config.yaml
n_kv_head: 6
head_dim: 32
d_mlp: 448
norm: "layernorm"
norm_place: "pre"
positions: "rope"
qk_norm: false
attn_scale: 0.177
init_std_qkv: 0.0149
init_std_down: 0.0
lr_mult_o: 0.811
lr_head: 0.00622
doc_mask: true
Each number is 128 + 32 x the weight over its row's rms, rounded and kept within 0 to 255. Layers, rows and columns count from 0. Numbers have three digits each. The size before them is the row's rms in percent of the matrix's.

# down: layer 8 MLP down (transposed), 448x128, rms 0.277, rows 1-180, columns 0-31
# up: layer 8 MLP up, 448x128, rms 0.14, rows 2-181, columns 0-31
down1 091:133156163181102136170113179149070144131125106049096168133136149110085113138128134127092171161152
up2 102:110118138121149083189092115121104138140088169131116157157103172131154114117132086110129142126076
down2 104:171131164093120124155152144180094126158073134123129092178167120170168108140115149133144169049116
up3 100:109102153127075065154118099149179092126131109029092174150168139133163064148099151132139128146153
down3 092:129136167137112070097135084124153083113095126065161136121084121195187093061146100142179126179115
up4 090:111184110128129119076134120166094076104170095098142121156106169052102091140075129160122115087115
down4 095:180128099142070149113139159144146107120152110155066072091077131159165163102136148129169112154096
up5 111:097143108188144168133091137149120172087147154133095157139117158089072094125115141144064169170163
down5 115:152125090150208127172151120164129152140116110169148110165116144088085116120096078111124100132167
up6 082:082096134141077090140119127113148128158148178133073117162129094117060108107105204116068169166157
down6 084:165162108131156111130126095144205124115094140101126070126101148145150097163095138153158227152135
up7 086:160045175141078159112154125105122124111158116116114072105160091174081137167103126123124168175101
down7 092:106070108141191175126124135143121099083144175144189156110138066107130105043109135122139082155106
up8 095:183087129188133104155172034168166137085159188114099167128158084169121147148114115162107140088152
down8 088:145131152175056142119158194143148118134117136191197128136152134162168114158119092096062062103137
up9 099:114141150200152068121133127161108145082122124156096172124125135136146162085121154172139193109133
down9 102:134098110148199110093142103138141117186106104097112080088122132167172122058122146145181133177133
up10 096:142113149109072142120126138092164070104123143147129105135125120129157123164100143119151197113055
down10 096:126149125136150127139116078167109123128148200118128098096115162118102129182118147148087135119110
up11 097:132181165175096099145140116200124179144110141097110163130084119104089112138099181116122138194098
down11 106:151120100149145161140096096082152153094144138081187137196157061196137129148164131130077092102125
up12 097:132125167092073082116110075138120109160126109150089050099132162133123129132215151066139077066123
down12 103:108093185111184119116097116128142123080156078143085140110114111107097139161107144107133115112152
up13 103:105179139125159084155098169146084102112119164142150189111131076122142047086105109166105161143085
down13 097:109119187140143169130080149100152167104080170109112133116127105102182121129111072170144137154172
up14 098:115153100108170119115156090163072152168129099084139138102099183131175104113164089188150184087134
down14 099:094085117087122103116133056084134136128155115070167093110112188192130098124105127176103142114168
up15 111:099079153085139171133138143107160096130099154164149118110092142081141117143139134099112161114141
down15 107:097115118156111106164132174134137168109203126126141147055115145145098096159215173108173166090171
up16 100:092068179104100141130114143172136159082100114094060126096156181120119153166089174091163124075121
down16 090:091169133158211154161104131125106123164114113036151158161116128149146116100135110066098100148071
up17 104:185185137117076128124126104146137105133153191172115102172098079145118101105141158132139107147127
down17 095:078128107078120101130126079154096151099094134128174160111148122143123133073080227052148079097103
up18 080:162134136128027168127122100158146168152147130167143091133096076155119156186126126085146104110164
down18 087:050088120188156117122122117107099210142154084099135123098154000110125154153152111135140088087072
up19 099:132116097108124151149038073131166066140110081112126119130171176150151173091073208135110085165126
down19 091:113080160079108130109103123161181127109121085177121127142169112085108137106126129095112169118131
up20 106:114150180084115138099103115154096118140186133097125130166193160105097193124077178157173113124084
down20 110:094121169059152136076160088101135152165110154113150171188144159081120146137115088097195099140124
up21 106:140151117152140088167139142138182127162062091125115103122163119133104083091139174069080097174121
down21 100:088135076150145138124078172170147155159137105135110130065161194139164127122133120049064102070174
up22 098:137160146106104071171189117166131103100127131116130153145131094115162176127044183129087157101147
down22 098:157144132097133132142159123124144086127125170081095099161150108142129133140161164154114150084117
up23 103:083186125121098087081110155126096108096198112111148127072117107083105123152098151080083151124175
down23 097:136149142167123140105118074105137096115102111111151150096143087146086190152163118088127104144068
up24 096:164131176107097095110114122160102140083106170134050087140111136110146136174161113060121067179110
down24 095:105169097123158089124073175131133096079108132035121116115114152111114185190142162137135095144145
up25 091:066104124124159155095166128196110076139136171140096116106107143144110104121147118119150093156127
down25 096:157109095159136143059102130138098170159130124138140115101118113151148118136106165117124141089119
up26 105:099093178104079050099167145117142117155143151127096146151162144107177102111111126048130225062109
down26 115:083101114097102117158110133185131116143120109159172097081082187132168114185084059132102155106115
up27 107:125142184112171147169120090104138136104088139168130134115125136120098080146155106134166106134140
down27 106:121158050123159173134169129114076136120125171165196165134099097114134108092124155131150094088107
up28 101:121098151101100051147149093100066077182102128139169105155120156072140154153085076191117153164186
down28 100:128170145157103082098137119066092126140160138116115129140180151174134133103143148090105079107169
up29 099:096080198129091098163134085093083097063103135084126120168139112108123159117139085121072161148058
down29 113:140102115097216119166136126105100122138120189158071170122130115184106146068177149148166191099183
up30 099:136061129063176154116135142112129130122101123102126090110094124104133108102097123171043152149156
down30 090:147110115113126162119160102145121141175100215119090160176095101141130096133096128138147146111149
up31 092:134106117132171110139108097113118140145134132154109123130070140117076113083143112129192118140136
down31 100:163115076113130107086090106160116099115126142071158100109125137170096151124115147143107111137115
up32 086:156135112139117127174170088129106127060096077167078146130069111146111138070115077100114103117116
down32 097:093165100079169147121156093079170150089117061129126193115152122154155131161103101093106102087144
up33 101:099146112139124171154128101144150180109165104147074207115128122121094156110142165083147130091128
down33 093:114075131144084141141130177084124149125110136110146131129177123098195118165025078180171129122062
up34 103:123088113113068152132142070158147124165156073063130105134043131037057161131170075174115119147153
down34 096:106171118159068136139113112167164145133116097139130071108184132149202126108142106119137075165097
up35 093:177117105107140092124119143136127140117125113045164172130107102119137129081149150141151119174111
down35 109:069146123102200130150157136141140134155226084088132123156171093125118126122138115163190138157121
up36 097:109101147136171120166122125126157105134161106134134145133160130131065199083173128178144115113112
down36 102:114181098102149098098152154127231076130207171128174179137105090088134131100099086115156145174091
up37 103:140147171082157090114149104162148082124182112121114094164111108097205135079099192141152209120096
down37 109:115128100113155142115139154118188152105193171145110102100108167157194089094103177116086152125103
up38 093:131141179107094126167070138146114170095099152123144092176145205181131120123127085158116067126102
down38 103:114123128118121119139067127101160118162132106127142078088129086139162126139167125127108102123140
up39 097:173122123114091115136142117122088165154172089119115088155104128074090112094145103153134118111155
down39 103:161143091080087157121046129141129154154185082096072126091137111129093105177115093138122131126113
up40 117:088093177170073106116098131115104136104130128113111116118072150101102123098098117166152125127094
down40 106:073113123105102144125151106118106132112162112140095124161100162126188172122134155075113179074129
up41 091:134136099153063122100166142166111082096184136151125148134137124084113116095123162103144201163122
down41 112:086123074180124077133144106081089117122144143144123125140150138147157069131119153061119089165113
up42 108:132208119115127139155109107164086106147126120159115080106111168109059108162178085158167109149097
down42 103:139156086159119138127117180146132109083131074136146119150179137152120138161121120102114180071177
up43 088:121190192133141156139122165151169175109137118152105106122144241151161093140102130114117185126106
down43 101:094099048127145033155097142083111127116125167135143110056085081157177115083178140183174131123152
up44 089:086189114090139117169117193112075133139180084109105149126073184095118128143127105158059095107100
down44 093:144121123125095157086157161137118123149131139145115153147130054136130099080130080109148056130139
up45 093:123136107074150130137167113126124144118149146108118115107131122116114126188128167169147149121154
down45 088:140147136152083139092111169115046098130130141177175166157123079174166164175181091122155185136155
up46 101:169104119160166150135098129174127120131120126147097163116128117146081138065174155088093099165163
down46 099:158118146081114134134099112142121147139131068120128076160107086128116145147136165151096148170110
up47 102:205151143106085145130145135107116086120156090138108140087095149087117135155138105126171148180076
down47 094:128143100065156167114115092124066158151102110134159131109081087119156148121158106217204062102157
up48 106:091129127138139094131137117154065121127134119093122174127120134111095143107137179126044147131151
down48 097:114114100122129152170120092174112173097165124124163131126143104110100146183131098135068063114104
up49 088:118194136139130131169124118132069161046187127143138110134110154117110189152092094156057149125092
down49 091:113126111114210170141089109131171159072127127135097137125069122136095114184153141119140143125137
up50 098:117116144194128120170110076120092121156150181108109156118146140130089157091127085157153103170123
down50 091:090119096144105155077119148093132188109211104129135121098144174154132154124104110120076104117113
up51 110:162135127102121119115091163124134121152116160164090134128116123201112094058168122101107101110137
down51 107:142044127154128189123181142056070079116085181118176164134116138162135162127151061091171164121157
up52 100:109112111127148115115125060114146110109136099130073114105120169124064078087137141094132127179048
down52 095:136119156125138153125127152135117123105098100121104076064105167165143100121167105167135110114117
up53 106:138138139117138107178167117117114088122137127134117078136090146097091115090158108095123074118140
down53 103:178145120108124133139160081148157175180124164118140110144122139149112128096118104101140137176091
up54 113:153152098125143168200055173186123133040149112103143098129122167129122172133158099114145134110145
down54 109:130095096140109168136089168077155148150130109082189146162078104090185165118121132149133168138084
up55 107:133079149114160161189093120144120110119172140110114160115109125094157140080134126130127153110122
down55 102:169138094138064096143162174125111127102109174161143221115086165134149120129148101101141098143171
up56 099:120107101163169099144130088141164120144133166165151133112139141107092058119088107109165095142152
down56 092:160168136109104129083154146146092145138081147084116158114175126109111107150130125159104154186204
up57 106:202140093195017113137130130060165127148160100144121101131124156102137100152110109131140133145157
down57 104:210100138114140062073160132094098085158127122084115120151101136128116105144138139167177094138109
up58 097:114111136188136075156135145137132127145126074110116053114093139170096133118126063115111075132133
down58 092:139147187139169150148109162108184157065081167078094107137144102105127071116166162129095074171127
up59 111:143107123153109123113132116115102174121065160196144140181117082085051131140137090085103138117126
down59 110:155105159128144146130123122129120109142121142127097079184144056159130175118117128137161118090094
up60 096:160114160148106143101080110103118134151115121171104146097146217138106150169137117139159177145173
down60 097:168177091108121126072162118106087135086111175158166181176104139132064164147124099143099117081139
up61 100:190107130153137079169153100105103135097152159144094146160119130169033190094099124161119067144138
down61 087:146173109176145090125153107091085091116085102098128118125157128244132187123140104068175043092142
up62 107:090157087101109124120186105090109167101136112153156115108126157102140121091101150141123156073118
down62 105:074147091138168120119136161081139106079109162105177124142122109099131133147147091125091078118109
up63 095:151106120130083176131142149138139170072145113124120123136124174087138067125168107147160087086049
down63 101:117077141137055143179122147162141102126122120156169148167153107155152136166165175117100168114130
up64 099:117064107183117133174118108142126107144133135141104101128120133132102146133053092130155174143122
down64 099:124103084146168173132132176101107152098181158168141118122115156086170139074129159083122177108097
up65 091:162161083130147110099158150191112157154166152142124146136153125099138078104096185151118188121120
down65 092:180137102122169135147077174124093118097072180126071166135117149126116137059115149092177114116188
up66 093:139120102103079142128155128148114097128139179142138170159138184101162090072092105070126122146098
down66 093:135148167124163127195143108114125137152132146118141107180133152196108146133071079145159108100030
up67 103:071128112114131121113080107160121156123185148066103142136166136148145099137136147122089095142128
down67 090:103155069164117090099152156149087125169148135154161126150109111159090146117077111152111161097139
up68 103:095107056118090146196166135127115176132139106148122067123159140091175123121180108138082123164115
down68 099:147134096130137143151148128137122209112089101157073076164098128128157138093108143130127125110119
up69 103:187185149169089167237123165153123133114120101063124131121119127137115150064148104230131107139084
down69 089:157082122134136191122160148162103134082085143151158087110146116149135119158122158198130158144102
up70 103:149125090153147105102146118102079148119144134074081157154084158092163144074118100104092111099107
down70 103:101136085149115181111158143115158143133075122102123185128099103164148146127130131105121146150111
up71 090:115170118136119169125121131106127094120107105128119091144142189133109150153142088146171060167140
down71 093:127064078167154127140112171103126175089095119110125120111081092137102190137131115046184106162175
up72 093:195083099116109118136122159227116154125121108110086097119124132156108115176099164065161134123153
down72 088:105115092170133140142131106128129121111107067140118153149109082130154109169136098083000107108119
up73 100:117108110096064128151113127098094179124090049127128147158090167130118111100026172095123087155150
down73 085:123088144177072140175069122148063146114092141140120123179111102208191135075105123121078065147130
up74 096:147093176187188103159159142109105076114140124113122094106073149130138094172139129062098161184169
down74 107:114127120106121119125140106132197113123126161121142104053113172128152064119139161159054152123186
up75 094:114092122120086136126118143138133151125147125136145144172180129128085125122156185106069106159071
down75 091:147114175107114150133064181093120109141094088162149109123067120111145138122176110116150123119117
up76 108:099113149116152120122140140073091158132165141098136168133123133059114160111104130182171099151151
down76 122:105137162090117124111111157138103102135148163137121188105093122133138140106110154120076108147166
up77 095:120153167153106181098144094096107103112118134093127126145111143145066113131125107168130177177095
down77 100:126120055088150153101147105130136143182170141120154121113123091059041138122110090153111114160123
up78 088:159127150105075115088174123152132079140107025088111160191119072140072199161084130110116124151124
down78 084:097116094134154153154108111111131153179154137081123115114127154144183072128181139209130026065115
up79 108:119159123142132095148103108169135172144157094133138118163185157162177102122155116115125108081117
down79 106:130122142098135117238127117133148111165115135119114127138206092128161102107096109168055148088134
up80 102:113082124101169119122084188148068189092176111114065137100148157092101138124123091155143096162133
down80 103:122114082129163117168110128166128093113183168132063063140135132195154119068130145077119088143142
up81 098:120083127115149070110127124132063099119129105058172147104096103120087097147122114127125170170128
down81 097:097108071102120128109110132090120128109161122122116133089074139152113080131106126142092148126162
up82 102:144142164133116134115179115210105097082131137131166136182101120120167143117075142133120145087101
down82 113:147126118119100096134175112150153143141145154110065152177092159156125134106093145130146156089121
up83 102:138054150093148127149129104096122129135127111101113067147132110112162131147114118140093126161165
down83 096:127099103106117155144111162127181112124151150105074081167135170113121110120114140166141154189146
up84 094:105131139085141106141071128136099121148103145187178146144152132144101147151093113139137148025146
down84 093:099145175119148053071126123156148115159125160122143088125142112121186128118079126088194110112138
up85 099:132182184114115157105141142122169116068147177097102180120149151156144174157098122187120171100116
down85 104:033120104130084149113120132096102125134174157142080122116108081123126138084151113121074112141062
up86 087:158103127201139122156101127080079101142116093134154107133158106075171087028154140163127143159168
down86 096:153125146105108102118150124118155133160156125137111127134213134117128154168097136198172101150135
up87 103:210137150102084139118084156125102089161116117178153126169163097165125101108167090155116098139144
down87 098:087155105106166108137086167177118151218098115189208131138088111116114143115128122090089114141152
up88 106:123136078162175073169144086050167162145162137116128141081166171126105096154184156136131126059151
down88 108:155065074130131080151074096085095137162111118145073175102138136075136081100051108128121102137185
up89 106:106169164123128175135113100176114137124182135129142149180160142137172142126118147164148089071109
down89 105:130101167128091106089151104087137156116063135086115124178081124166155145085128144153096078124143
up90 107:167124185100062072193154149132064153154117098117107131137140126097110124106130131101154104069125
down90 106:124185114135053172158158101120125111137092107178175136128127056160118135112125164170186081067144
up91 098:140126122141104053109106119085162102159100157070101181087162138143172103135106115133133083182144
down91 100:148076105140128162118083072106113162091106168124175181092128085150135082127125125185128154134123
up92 106:097118095135139155106148078108116183157128127158092100155143152106085145127105124121083112120062
down92 083:124149170200105173102144122129150109121106144155140153115173165217091095168141117093123084125121
up93 096:096147116156134146103081080154127122135105111126093064134146139111093064150114165158133134094136
down93 094:160169086064154149141123118119168101107117089100154096121129118100166129132123082129030142183127
up94 101:128103159139185031159134180102090113051097110120119169120122127145148141139095107134153229106155
down94 097:110195153120150137093171149107132105098069141157200106121170075144087149174143126082102130181128
up95 103:160100158143054116104033103174147120181198144139103139147123196093168085097142118126080116143069
down95 104:146110115090143089134105069085088138112144112150098171118121083090203153112164092128084168112146
up96 105:167195097183130166124154087127143114127117128126080105140103104135131102156112152168113140120161
down96 102:112120159148138123145031160110143155137147143118191158110160076089119163129163167091151157202128
up97 099:130117183084110090184142132072109137093159088106161192149114137110148155168121109157156137116152
down97 104:131131060082119097089164127060159104164100141141114135128107139166125105150165149147119160168129
up98 095:179113074161070111156148142076129091075137056134155119135074118038162112188125116113096166126120
down98 094:124202136158190137180090179096129168129086120126138066125123102145083145096112100133193087150137
up99 098:140118124131129070101140119155100188113105081169097101101100168101113109055124140147105255104101
down99 094:124119084104095145086083150157151087153115152136145142062157118144161125136112135152128108174159
up100 098:161198122111126186099091107235133064141157135140117101099137133094149138101126109178143123118098
down100 099:079179140053182171111128160090188059108111126116049120127113134116168161113149131145106097130152
up101 097:075119109037096149182149158190114081120179081061178154169068061184160111157130121156157105117158
down101 096:141091138105098167171149103128163140091108102128144159161082021136102169207062144163131160098174
up102 107:101220097146097112133092155200139117167112121107112046082111134118078104150164141145148123146127
down102 104:101144103112125161116131106120090182092125113195131090112120079111179054099153195105152122102140
up103 087:142136179241156110123134127099123049139063167105150152055140149141143147148144156116092186124107
down103 101:162136119163141089131088099114127144078107165103113114108178080120094050108147126116171145164151
up104 093:155103131103123179117142058165137132163089116125145117141119096116114112115130199161173141161124
down104 087:087135175118097133215204170115093161109154131116127131167128154102184122096143141084143099094148
up105 107:086137123107130120120141126123124089141119038124120152181157177093139208148123117121157101048108
down105 102:164119105110102123130140168120119174100093146083132120176137139158118130166064195106119079139136
up106 109:146124169187157135180099099110095141134048150149101138116053141068134131086095115177128157122144
down106 119:121136127135142109165117162145107142152119076113114136100101151159173145119210099117162132096067
up107 110:127146111110151149153109051184077127171124157155119116144140138097158107179129106136133116159077
down107 105:127155059082144198105085101145105089127110184156160091146101151106160153091069090137152142148125
up108 098:140122168164127146125115132074166091081124148142121123100168109083151129114183101157137136076080
down108 107:123129080139139137128139141161222074070116130102155153083116108141101127115135120089171127051099
up109 092:154122185158025116197115166153125114089130114194155121152155178044162156116104107119063139129168
down109 094:186092152104173192113180112171100125140103140106099202170108101176094153130102103144089113139123
up110 112:142076150134121115147141155100116119117111142122117144061113109125161090132214124101106202134130
down110 115:130133102044120141126148151121120117162115141202129147069147066150134121155176133137100148128110
up111 109:113177119117181110104051132099155147103126144116098115084181138066141130142140161123179086080127
down111 106:143167133139147101124071070115165123090102134101109107183175169127084127103111124159066145104119
up112 111:105110154120176126137150150130074115087110155152102101159169203108117072104105167098064112060096
down112 114:123169165177107106148126172142080170129084078172119117113105111108111086119112154025162126091096
up113 097:105132128177134126181140100133179147108126145164160139130124098107106087103092170097077163156142
down113 103:133136123134107131137165155073153147120163156176163127110158133154147130089117158147114131107130
up114 099:103060120083110152151165104181058145129176098111136125160127176118135130179157117125103135098119
down114 102:113119116129100152165055103098129127075130125088195133184091131122128139190113174121084090090153
up115 108:127129166118132096099131185158152172119101103132135133132121126129110138146124135150136089127168
down115 112:127122120156087143120176096116094134072158135169103103128158121164119101160101115121104144141123
up116 091:078146138104173069128082082153104068081146162108126154130212142116068125114140129101082182098135
down116 090:073107090114098123099107149120159129144150085119141116088101088131106155138070168138120123121220
up117 112:139096143122104081120165156106154138158151134128106101096107129098167165125126138158075137143179
down117 108:109128097195104143132104149115144137125145095115135108118128120145110105104078183154156182134116
up118 107:171140191152141140152073181151142083127137126118164082099162129086133132107144102137108141080160
down118 111:173119135092147095166148200140142073187104103089132066140123121186162093110105067111131133125078
up119 103:131156097144144012152102092078118122164072105116149109154115121095100115095189166158106101131113
down119 094:137140143136101114093168109111145115202134084128129127136083114120137115155124152186098134240112
up120 101:145152147121197143072131129168146037150129165105154097139136135139125125132167095142103126074113
down120 097:191192136154169175121149139104159188133169105111146112085122127201139184123106128101115162121127
up121 093:119105117127133056101153165188126115087156078182156114068137126134128195160162106097123103103095
down121 090:149116103110143160170159126162093132149113135198159100148095160138029079177143133109131134107152
up122 098:145140205201085133125150091138154117155148128057156166105076189137135137142096132094107128067137
down122 089:147156042146081129144179114059107157179125142137105084136103091159125160065135168118124108123135
up123 096:127097144133075086093161081135121130102115149110083150117073186068167103156157079087129195097109
down123 102:151124162127107133112088112135072141109208129103098158121144109148107121142168121138079132059139
up124 101:085104117127139153088108101116150044109145143126112170128142107126156128170075112093170152090108
down124 105:206178107136137073113169177142125122074136188151068134193141146136124107129144123127074157095146
up125 104:185140129191097142154128158155124158135103125132143147127105126108152118124152142132167216171111
down125 112:064133142138082143074107095141143110072154131139143109147174074164108101105135125130167130176070
up126 102:104127201155128064171134077137126123127130083105122114122096120164155127059168149173130151141086
down126 093:152141107158145178143138106186120141143099130173131154105096136090096127169200088113174115095087
up127 110:157103129182092057107148142119104122163138104093115142085132152128094104154090154160141117105132
down127 102:118152097084067109157120102187136109130130164128027053098121142187056166160140111153133181171090
up128 105:074066148167106056090149144092066162136123154107100148109096141103161146103079117136131171142085
down128 104:081083153136092162189123134187140072102162105128156159157106134129151122121128104153149194161145
up129 089:140139083116110137147152104113125137131137178113107069084072165112075133096114165203161150121121
down129 094:106179066081130100120112085113121117152074093078135136178124144083103175121040128124108146146103
up130 101:093102139127158082121102072144160156123173075135152098160104180098127169121171128180118152132131
down130 099:131153169100104149106112102111159071065092149131198123191099099097092073084087148117154162159147
up131 096:110118138175126138158119176111156119143079100137142115133162128109119154141137160124120169149049
down131 087:158123076104097116179124112114171143096056145101136117117138115096147114096166120184128191137169
up132 094:152149135128098113134138109128143147125107106155150124105015113079092126156085166124126175145188
down132 101:108110142156102141118175150142109189122100086104095139146132122196154134051151160130079096119134
up133 093:131190088115039114048070153132130172117110163152120139180050172119135168135129137129095133122093
down133 097:133152079160189078091150127125177120085144111135132100096147088168107038145129144146142172082124
up134 106:121165149135089094172124160111155173190119161128152112101098133097075105093203108110100157053141
down134 096:167116156086117106130181117140095134196117181113147129139146088085083188140157081146098090139150
up135 099:128096108142122133116143161121123148164127128151172116080067154151111098068096136120107160124087
down135 110:097158114113090119092099121141121125162093137129118196129095103095166161119163153088130163171139
up136 100:132163179125105154138071106129119070148158122150102107138116148105151131116154106147126158121099
down136 095:140061143147090148092126185097068157151102142126158144155113122120159130101178128120118108155125
up137 100:143117150195184145124098128197075117155137122175099160159100135111142174137062138110138131100150
down137 095:141154126165151139136107207103165111144129128116104122119101160135119202108080122089116108170132
up138 100:140131142150111104122155139154144118094143093143180189124119150145115088123109146123126174111125
down138 097:184110127083129123121130112127137150158160162154159125122124160092131169195110110111104088114164
up139 100:123145115185126123159088137153200127122122047132167132132091196125107141079124111115116126105123
down139 109:127149128122132155148132152107206117158053089065127139118144146076113162127177103129128117147088
up140 090:119137144086106067177169112130132158135125108169103155083121101059131182139175200117138138142095
down140 087:142103086142086157205099192081108127105121119113155128084140138074157134151126156121141121111100
up141 104:121087088120133136162143180136121117164114123114118152159131166143131133091084097193104127153164
down141 103:143116149129094145153140147086123124166166195141166134145139184174105132058112101134114161169114
up142 098:095199149159126150140129156160098127148156075073153100153139087156105147064105190161139091155119
down142 113:122175126090142129125159145097142181118071143067148166178120112157088128076136146141166097128108
up143 111:061140160151161110088120110117143172141078142129139104125163217138136146136211129116112138154109
down143 116:067163150093172189112119100113087111122118160115127160154101159120129156155165119146125129114078
up144 100:136111140206136156107120171120136099069175172124083139109124170078172086075111087185123142089077
down144 094:167099122153170142113081179190113120151167129176140132090178103136150087179119162107088114154193
up145 099:093088103124128083165140116134166064091163120144130126134144170081122143143075151083098115142122
down145 102:119109118129159153105093084153181157080187138119111149095097117162119147179069068144146147138102
up146 098:091161102114069125126121138150123127094145142136086136146148178137124196142164135145095103092125
down146 098:153183078087109143148107159089128149113142135132063134103154126194109125081084150128097143074195
up147 101:148112104117137100114091182192146105071103157137124135143153153107110138128135076125146132138104
down147 101:156171215149164101119084109130174134155093076135139078124087141152092133094106172109109143148133
up148 097:118081155172100126207099074150070135168158097069115111139112150168177122130163117188131210107124
down148 094:156195142108121138146176093083104176120101082188164100135109132143109139113127134115163106116134
up149 091:148216142100069122161167155147103114151061130182113088179167134114117202143156132166083106075086
down149 100:127122149115143106125231148097185176107100129126099054157105101140153129067088152136115055122130
up150 116:156106144121163129179146158108097088087116161087120099137138123136100127115082091151146209092129
down150 121:135072152128107084094111118158127117153125101137199178140156107097140138139113117183218126118123
up151 096:174143108166150129140142146123092095095109149109111170157024104126119107079118174132139122157112
down151 098:106100097117126146114151155140141167177127157105077157113152161201156086150105142203117061104111
up152 096:124141158145105111135116137119104147135095144152100138118184135107146162165085148097097214087122
down152 092:116130126119129090074077110120147133122087103074109121097123133077112114224119090143098108121148
up153 108:135114110141097102119129112185131112120151082188133106126110094063129186125183152114147119096112
down153 102:105105159148099101160159091144160148075130122092112136148101163127134100118166091131116111157075
up154 102:094155132097103036118107133173035150130138102092097164122095117078113117088141122140161139108162
down154 102:161167176142156135157072103123127134134124126093111157101119085123089149102101106107127100139164
up155 093:123058107112114151157083164168124140120181146107126151120119150100057106100115155173079106101143
down155 091:124115118112091137093072174191091175093085161123145158154158175095082138142122135102140117144179
up156 103:109176142179100111072106071106117127141181125140108133158161112109129104136101113095112139134184
down156 102:147119136150172073072143121121083123140101155134130112143110102113102083094150109114093101103150
up157 100:182089120194077109078135132103097131146137109150121134169115171045184181109160124070136218118078
down157 097:095156104112099142164106135107212164194124127131109114125116168129119084097149125138168075142132
up158 101:127150163160142141111160131132057127101103051112172146141145114192074144143096149132094083107160
down158 099:107125080079097148109140164150122143131134108135123109190139105117150092146107119131137168090154
up159 099:124098128115111175130128057126120116054116060136131105093149115160103109146159141112085130097095
down159 105:092134141126140140122150070105077190123128089115133136160136150118077132166096150141128143161086
up160 107:121147072091137118116137142114121115144130123161070115146158159092090140130165104091118146116128
down160 104:109119060152111112101128158132091142172130087156164095117222143133076102070181135132143134060137
up161 097:179139141166119133106133107169103096117092092114110141129081115061073149127075150123175109163131
down161 097:105161115149170126109162154168117079140086127087126179092164132202123111201117109114118172121124
up162 092:128096143127130093113128034151094169131130144126116142107071134159079101016144092108129137094152
down162 086:109127112143106151128146135137133120105129186105122150174135098096086113063091096060162107133213
up163 100:139126156083168121080136164123138119141074142191142080172143141146128140117156179146000158130096
down163 090:088112121068139132112162146070178072132174071138088112126093128088143147140144096126172096210100
up164 098:118192184168154098129139149147161129128095155165070091133103129136134081143098148162117112087145
down164 101:134099100155058116168136142077116085107137081098137169115117133103145073137101136119153138141139
up165 095:100145127139112149132138142143149135070150073136069165138076128098152126117120094126150076108168
down165 093:155098154133171132132160117138097124129141116134153130090156144175130129114173139150091168169078
up166 095:145122112094116124119124078091138161090172162102117158133106132088167119137085180065077153137128
down166 101:100083133135110179217114109108114120156137135104153145077101084140183173136126117175066063131158
up167 099:128128115147180106150194127096178132154131136087112138102105142132156118142129120128143104195153
down167 092:127112117106130145131160084151092104125179113136126100055096163144147107150217137125176117155134
up168 104:129117100172115030115153111111147129146090097161136089119093192140113123065113113187061088164156
down168 106:096107170162133114084135176094141100070175142102123083165183136117081144102143115171165080111140
up169 094:164077202149134115090062149132115071132119126162110129080130217111100154154091121115086154085172
down169 098:130092174106135093134141076047071152134141107202076178148119104098195185100150100145167159165120
up170 097:101099115145182133132165181103080136100106190125070132161105102051137116094128094098099136120086
down170 097:131159179126093174103119096068123140118133141145089168150096102181204144092097115163128097152128
up171 103:076096140117178096182172122110109105153086106145118080103088130114090130126149118172164110068156
down171 101:142140131134062120111095100135081170140128073165155176108133059090140166103102114097156131119125
up172 103:092154118092093105070150142122159106158148141115130162129096179138096170081108167112155121112157
down172 103:190127102128176093081134158106152140138106134173112171109153088124091150137152160085138092056160
up173 093:145157127133144151197108134107119140164154141143109173108097138117156155097167130116118094153109
down173 085:143141137162151131119141094130102126131115170131100136149062148125202073099112132123193110118132
up174 096:182118151110083147112108141222058111103127061146110107136092139141096120128117089166178150072118
down174 091:114153130100224084141104075084153100130117140120117135120164166134131116118136082099101104114125
up175 101:134097136092119126139099148176109144137170119193154126094082158090061109122063114122065146147095
down175 098:132099122147200097056172202133139120095132138180132146117087162167112133109124121118136157131075
up176 099:115096110111157169100171140232069107150145108088059065116107144083106108125174128191095188093138
down176 094:137119145098137152090168120090088120172150166099159160107097095180075078100142150137052161080139
up177 103:159102119142067098144153117070163113147140128173101133066058140115105094183149128130108178155140
down177 106:091179086167097115098105121078162118158153161128184132163098127165116118136150114163103217126102
up178 107:093126115219112164175165175140098084157128119167121134147100149092150098111105172127134153109164
down178 103:129194103134119163145130149113137142150120109164122105211145092116115122130049188189170155113130
up179 106:172090103151094125117118129114120124151172107145052118165097143060073141111151118160129148140118
down179 102:160154148139132098086158113120136103171101126177095135096076137166141142123096161144096113111112
up180 097:137161172114161151168147095106149098110119108122107145109093184089176106137102133158141153129154
down180 094:066118161130110148125122164162189164072137172145131093146197119122097128150104093183181154101142
up181 113:137104216128143153167120177164113142171159099135133164100123102150087105133154164142159153111133